{"norm": "rmsnorm", "norm_place": "pre", "qk_norm": false, "init_std_down": 0.0, "schedule": "wsd", "final_lr_fraction": 0.0, "train_tokens": 156000000}
Each number is 50 + 10 x the weight over the matrix's rms, rounded and kept within 0 to 99. Layers, rows and columns count from 0.

# layer 3 MLP up, 1024x128, rms 0.238, rows 164-189, columns 0-127
62 50 54 49 54 53 41 65 48 61 45 53 55 43 46 51 23 55 55 55 54 53 54 39 56 53 31 64 46 70 44 33 60 52 61 43 60 51 50 44 31 45 56 36 38 51 57 52 51 38 38 48 48 65 57 48 52 54 46 45 52 53 59 61 57 60 60 55 47 60 42 41 40 35 30 68 52 68 39 59 42 51 52 51 46 33 44 50 40 46 49 54 61 35 61 47 58 68 51 51 58 54 48 59 45 48 51 40 31 53 52 65 52 51 56 34 32 43 54 57 34 50 31 56 44 42 43 56
51 56 58 60 36 65 43 40 41 51 26 43 46 57 42 64 46 65 47 64 59 74 41 47 55 36 36 58 52 44 66 44 43 51 62 46 61 77 55 55 36 58 55 48 46 38 48 33 17 61 61 55 60 51 55 77 32 57 70 67 35 45 55 41 43 46 41 51 69 53 44 40 56 39 63 32 37 48 55 55 71 45 48 55 44 48 52 43 37 33 45 46 46 52 45 31 51 48 64 34 74 43 53 38 17 47 41 51 41 65 58 48 52 55 60 58 66 66 41 71 57 38 44 60 24 65 23 57
48 54 56 61 41 53 47 44 34 45 55 41 39 44 49 48 50 33 46 75 43 59 55 49 53 65 26 57 37 38 54 48 72 59 45 59 53 64 62 50 45 38 42 57 47 56 54 54 59 49 59 48 61 47 32 48 59 66 47 50 52 36 37 38 30 49 48 59 49 50 53 56 49 50 40 60 49 59 35 51 61 68 54 39 57 54 57 50 49 47 49 36 61 59 46 56 51 50 60 47 60 50 59 50 55 34 56 63 40 46 51 60 49 51 38 35 35 34 41 51 39 49 39 68 44 52 49 46
62 62 59 43 35 57 54 38 44 57 59 55 54 44 75 47 35 62 50 42 58 49 53 46 36 32 58 51 46 63 51 34 59 44 59 39 47 49 68 33 70 54 34 62 43 56 42 38 47 25 65 46 63 38 54 54 60 55 54 79 47 36 47 26 44 50 42 47 64 54 62 52 33 45 60 40 47 65 35 61 39 58 34 52 66 53 60 49 34 42 55 66 33 30 50 48 58 58 42 50 54 55 52 54 46 54 46 56 61 59 58 48 48 68 53 43 49 42 48 71 57 39 44 40 56 52 58 68
35 67 53 53 53 51 53 46 66 51 42 49 63 50 56 49 46 52 57 56 61 54 62 43 63 50 41 54 59 45 33 60 50 50 52 51 59 25 49 65 36 60 71 48 55 54 53 38 43 42 49 62 64 43 50 43 42 38 33 45 51 43 51 42 57 59 62 58 52 44 53 46 53 49 38 52 49 57 43 50 22 55 34 51 45 43 43 54 56 53 58 45 37 60 42 50 50 49 49 52 69 67 47 54 58 38 64 35 37 50 36 67 34 54 59 39 60 34 51 69 52 45 32 50 34 64 60 50
41 50 61 41 53 63 63 54 59 34 56 56 53 46 67 27 55 37 47 57 38 52 51 51 41 54 53 61 42 71 49 54 45 61 46 42 25 37 35 52 45 60 53 55 51 49 64 48 52 40 42 40 64 54 47 65 50 58 55 47 44 56 43 51 41 68 62 53 44 29 35 42 47 45 39 50 44 54 43 61 35 38 39 57 47 53 51 61 61 45 55 49 44 47 35 45 52 32 62 60 50 45 38 54 47 37 60 72 73 61 50 52 31 55 58 44 57 43 44 46 57 50 32 52 45 46 49 41
49 42 42 75 59 49 33 48 50 54 68 68 70 56 54 54 58 39 56 30 48 43 40 58 45 50 46 63 45 44 48 61 57 40 60 44 53 71 68 53 61 51 48 61 53 34 53 50 42 48 48 37 68 57 58 46 37 50 51 41 60 53 49 43 47 66 59 46 43 71 51 37 65 54 60 44 53 67 62 57 65 72 49 46 49 45 53 49 57 65 51 28 48 39 44 18 47 39 39 54 49 55 32 48 29 43 52 54 43 48 49 39 39 41 35 46 43 61 50 48 61 38 53 39 57 48 36 50
30 39 41 34 68 38 49 62 30 31 50 22 48 51 46 30 52 42 50 44 60 57 52 46 53 68 44 51 57 59 46 50 55 33 48 44 43 40 50 49 46 48 67 68 69 52 47 38 34 61 52 45 58 49 39 39 41 62 54 46 38 46 33 51 64 24 46 27 49 43 57 44 35 69 46 49 52 61 62 42 47 50 47 49 66 43 41 48 45 40 54 49 56 62 36 42 30 55 58 52 44 57 34 47 44 45 74 55 47 55 34 57 54 43 58 61 31 50 54 51 52 41 43 42 60 59 42 45
46 56 57 41 43 51 48 54 41 44 73 49 38 40 49 51 42 42 51 46 35 50 45 35 39 63 50 59 42 37 41 69 55 45 52 48 45 45 80 46 49 42 40 47 54 23 56 48 45 55 66 49 54 68 62 56 69 38 42 48 53 49 60 58 41 61 37 50 57 60 50 54 44 35 48 65 59 54 56 54 39 51 29 48 65 40 52 41 27 51 52 42 68 50 60 51 59 57 48 52 65 75 39 43 56 51 65 40 70 80 63 38 55 58 59 33 51 55 51 42 52 61 63 76 52 44 64 52
52 59 71 43 32 43 49 37 48 28 53 45 52 64 43 51 35 51 32 63 54 38 46 36 59 48 31 42 40 42 65 55 45 61 51 45 51 37 54 48 50 62 57 38 36 49 44 39 46 64 61 41 40 34 58 30 32 64 42 48 57 48 50 43 45 60 45 49 42 57 53 33 38 59 59 38 50 44 53 54 41 42 55 75 44 40 43 57 38 38 39 47 46 27 72 45 48 66 62 40 57 69 55 33 42 48 42 47 36 50 51 44 44 48 63 46 37 54 36 60 60 49 49 38 48 48 55 32
55 59 65 46 47 37 49 65 41 54 62 39 36 31 62 27 63 56 50 54 46 33 36 67 52 50 62 71 50 58 50 49 50 41 61 46 49 40 45 55 34 38 64 31 44 51 64 56 43 48 45 60 32 53 55 57 50 55 47 55 43 60 45 56 57 48 51 24 52 51 70 42 44 41 34 61 54 43 34 49 76 45 60 56 45 59 56 61 44 62 49 37 51 41 36 39 30 55 52 53 75 57 39 65 53 65 43 53 46 59 57 61 36 50 42 65 41 49 59 58 44 48 57 58 56 23 39 36
57 40 42 42 62 78 47 46 29 35 43 48 50 64 59 52 44 55 34 52 43 49 62 35 48 51 61 46 43 51 32 52 55 52 67 62 39 40 50 48 39 32 49 42 55 41 54 59 51 49 35 58 61 40 41 37 53 42 49 64 60 42 60 57 45 51 41 46 57 59 51 48 46 37 41 58 54 42 30 32 40 45 51 49 35 63 41 51 59 51 63 52 42 58 35 37 39 72 49 38 64 66 53 47 55 40 49 63 61 50 65 45 55 25 33 43 42 37 45 44 47 47 44 34 59 62 52 40
49 54 43 45 53 44 50 58 53 42 48 52 51 41 55 32 53 38 46 42 49 62 58 60 50 57 43 65 54 38 51 52 45 46 25 59 53 55 48 47 59 62 50 52 47 36 69 45 55 58 37 45 45 55 58 42 44 59 39 58 34 42 44 54 52 43 56 46 50 52 45 47 59 54 30 56 65 49 51 40 45 48 54 50 51 43 50 38 28 44 51 44 48 62 39 47 63 39 61 49 47 49 31 65 57 40 50 61 44 64 56 60 51 49 67 58 47 44 40 61 60 31 61 54 66 53 42 55
34 33 53 36 57 41 44 46 48 62 48 45 42 54 65 51 53 54 59 41 37 43 38 50 48 46 52 40 56 47 30 45 68 64 41 60 46 52 41 68 44 48 35 58 55 70 58 60 49 51 30 62 56 40 51 49 44 52 32 45 41 56 32 45 38 37 50 50 22 48 66 41 66 68 49 51 49 54 57 33 60 62 54 52 67 45 35 65 56 42 45 43 40 44 48 41 54 62 58 58 34 24 53 52 46 51 48 55 56 32 50 60 38 34 49 64 51 52 60 48 61 57 49 39 43 49 60 44
46 41 51 54 31 56 41 51 50 53 31 66 59 42 44 39 40 40 51 47 26 48 52 43 22 43 41 39 68 45 42 43 52 48 60 45 55 65 55 48 38 56 59 48 42 71 48 54 52 52 41 68 59 70 42 52 56 59 70 51 65 54 41 55 55 28 38 51 37 51 37 52 70 45 53 46 63 56 66 30 42 50 70 53 56 39 40 48 46 49 43 43 43 40 48 42 58 24 54 41 62 49 48 49 35 50 47 47 41 42 58 48 62 38 49 48 59 39 45 50 48 60 52 47 45 45 46 49
59 46 51 62 41 54 40 54 46 62 37 50 28 60 47 48 48 54 44 43 43 47 48 47 58 51 40 59 53 49 33 34 52 54 55 51 47 54 52 41 41 61 48 46 30 38 51 61 65 44 48 50 51 55 64 23 47 57 71 54 59 49 61 63 61 47 49 46 48 44 72 53 50 47 47 48 56 28 46 60 47 63 49 75 48 47 57 37 41 47 45 47 54 65 40 44 52 48 45 48 58 44 45 44 49 46 46 32 31 62 37 50 38 61 50 51 37 56 59 46 48 38 53 46 51 46 41 53
65 23 60 47 50 44 33 66 67 39 63 58 38 64 52 53 65 56 54 33 40 57 45 69 46 37 46 56 42 39 32 55 49 45 50 50 67 67 51 43 42 57 59 47 32 58 31 52 38 56 51 54 52 55 54 42 51 50 51 34 40 34 58 51 28 46 44 50 44 52 57 44 53 51 63 49 65 52 59 54 60 41 44 50 60 59 51 46 54 37 59 44 57 55 53 61 60 55 46 58 58 44 42 52 76 41 46 48 34 62 44 34 41 61 45 64 38 53 39 55 54 60 43 60 41 54 44 46
53 35 57 46 56 54 51 43 49 43 47 62 55 53 30 54 66 61 60 39 45 28 34 61 47 45 48 56 50 48 49 55 50 50 62 54 48 59 51 47 59 52 54 47 71 53 41 61 31 56 57 61 68 45 32 48 43 45 57 49 62 46 47 49 63 49 53 52 56 45 57 36 71 48 47 70 42 39 64 48 41 60 47 57 31 55 51 33 49 56 49 57 47 66 50 39 43 32 45 48 45 35 35 45 36 45 44 55 23 62 39 36 43 68 44 66 51 39 63 61 47 44 51 26 36 48 55 43
57 35 76 69 53 55 46 60 39 46 52 66 54 59 45 64 48 60 32 57 34 50 55 51 54 69 45 52 47 41 50 53 55 44 47 44 35 59 39 44 55 70 44 36 46 51 44 54 48 48 57 52 56 32 51 53 42 59 49 72 49 62 49 36 37 44 32 53 52 43 55 31 56 52 45 48 40 54 39 37 43 55 51 63 39 50 66 42 50 61 50 54 46 44 41 38 50 45 49 47 32 53 37 52 65 54 51 42 47 49 41 62 61 39 53 46 38 51 61 69 37 52 46 60 58 58 58 59
39 55 41 60 48 43 60 60 40 39 64 53 65 41 37 59 61 33 45 57 58 38 62 49 53 41 63 39 48 60 65 44 33 64 53 55 50 46 53 55 40 26 47 68 48 38 43 61 35 55 29 46 49 58 53 57 33 51 59 47 32 63 39 50 57 62 44 47 50 48 40 39 59 67 73 44 44 64 49 52 53 44 59 44 54 55 43 41 50 50 49 41 55 51 70 57 35 40 65 55 42 52 69 49 51 39 48 49 54 35 42 56 62 46 40 48 47 56 52 49 38 56 59 48 64 57 54 47
30 65 50 43 43 56 50 45 45 53 33 39 55 54 52 34 55 48 57 37 45 60 37 49 47 50 46 43 59 54 52 34 37 49 47 48 37 55 36 50 61 78 37 55 62 48 72 41 50 57 48 57 55 40 54 52 55 46 51 58 42 51 58 41 31 28 50 45 37 63 79 48 50 60 38 38 48 61 70 46 41 53 64 46 35 40 69 44 40 41 53 36 33 61 58 64 29 22 55 75 54 45 26 44 46 42 44 62 54 49 50 43 36 37 75 59 60 39 24 57 49 28 44 58 69 61 43 58
39 59 39 58 50 54 33 56 39 61 49 31 49 43 48 44 49 53 56 37 65 53 53 53 53 39 42 44 45 63 34 48 42 35 65 47 46 49 53 52 51 53 44 45 39 53 43 49 66 62 52 78 38 51 44 56 51 62 59 39 43 56 62 51 65 67 32 19 53 53 50 42 49 31 42 52 57 47 59 48 31 54 58 67 42 49 32 46 51 40 52 58 19 57 45 55 38 49 49 59 50 43 61 43 52 32 62 52 61 57 49 47 41 53 43 61 46 51 50 43 53 55 33 43 48 50 35 69
27 66 50 36 40 47 44 56 54 48 42 33 41 36 40 47 62 71 58 72 53 41 42 57 59 62 29 42 40 43 52 49 51 42 66 50 67 68 38 60 56 37 71 49 29 52 34 57 56 39 69 33 70 55 66 50 34 54 45 46 49 45 53 39 41 57 44 39 52 54 30 64 41 56 51 41 51 79 52 57 45 31 64 46 49 40 45 26 32 39 45 34 56 40 69 45 48 46 71 57 58 52 47 43 42 50 39 75 58 51 48 36 61 43 62 32 54 51 52 51 52 56 45 65 52 55 53 56
43 55 56 58 31 49 60 64 53 53 38 49 67 44 51 48 50 51 47 52 52 34 58 59 54 45 58 57 51 42 65 76 63 45 26 45 68 53 62 54 53 63 52 60 51 32 68 49 47 43 48 40 34 49 48 48 56 56 53 47 56 43 53 35 35 56 40 41 47 61 48 39 57 62 58 48 47 71 39 50 44 50 39 66 44 53 61 47 54 46 42 49 61 49 55 66 59 43 47 62 45 52 47 40 59 63 70 49 56 58 52 64 47 61 59 60 64 44 69 49 58 49 60 50 53 42 49 36
55 57 53 60 52 54 55 36 48 49 74 23 37 39 38 59 62 51 46 43 65 47 38 64 56 55 46 63 67 47 48 41 37 54 41 66 70 17 45 45 34 77 49 50 55 53 43 62 45 53 55 46 52 60 46 42 57 46 32 49 43 44 51 63 76 54 51 41 57 53 39 30 46 55 51 32 58 58 35 46 75 54 38 37 49 53 44 40 50 37 40 64 52 46 58 54 61 79 63 55 60 52 56 64 43 46 35 34 67 51 46 38 35 53 42 38 40 48 45 49 28 44 57 41 53 37 32 44
50 54 58 54 63 55 41 48 65 41 59 36 57 51 54 41 46 55 57 33 59 51 48 48 52 45 44 47 55 43 38 40 53 48 55 60 42 53 49 50 52 64 39 60 60 50 57 42 61 48 51 52 45 51 37 44 64 53 55 63 54 62 45 49 35 46 43 54 57 46 49 61 72 49 55 48 55 44 42 56 47 38 55 57 39 39 55 51 49 34 47 58 52 48 45 60 54 47 51 70 46 52 54 35 49 54 54 35 45 53 59 56 45 24 40 50 49 48 48 55 45 47 58 58 55 53 47 56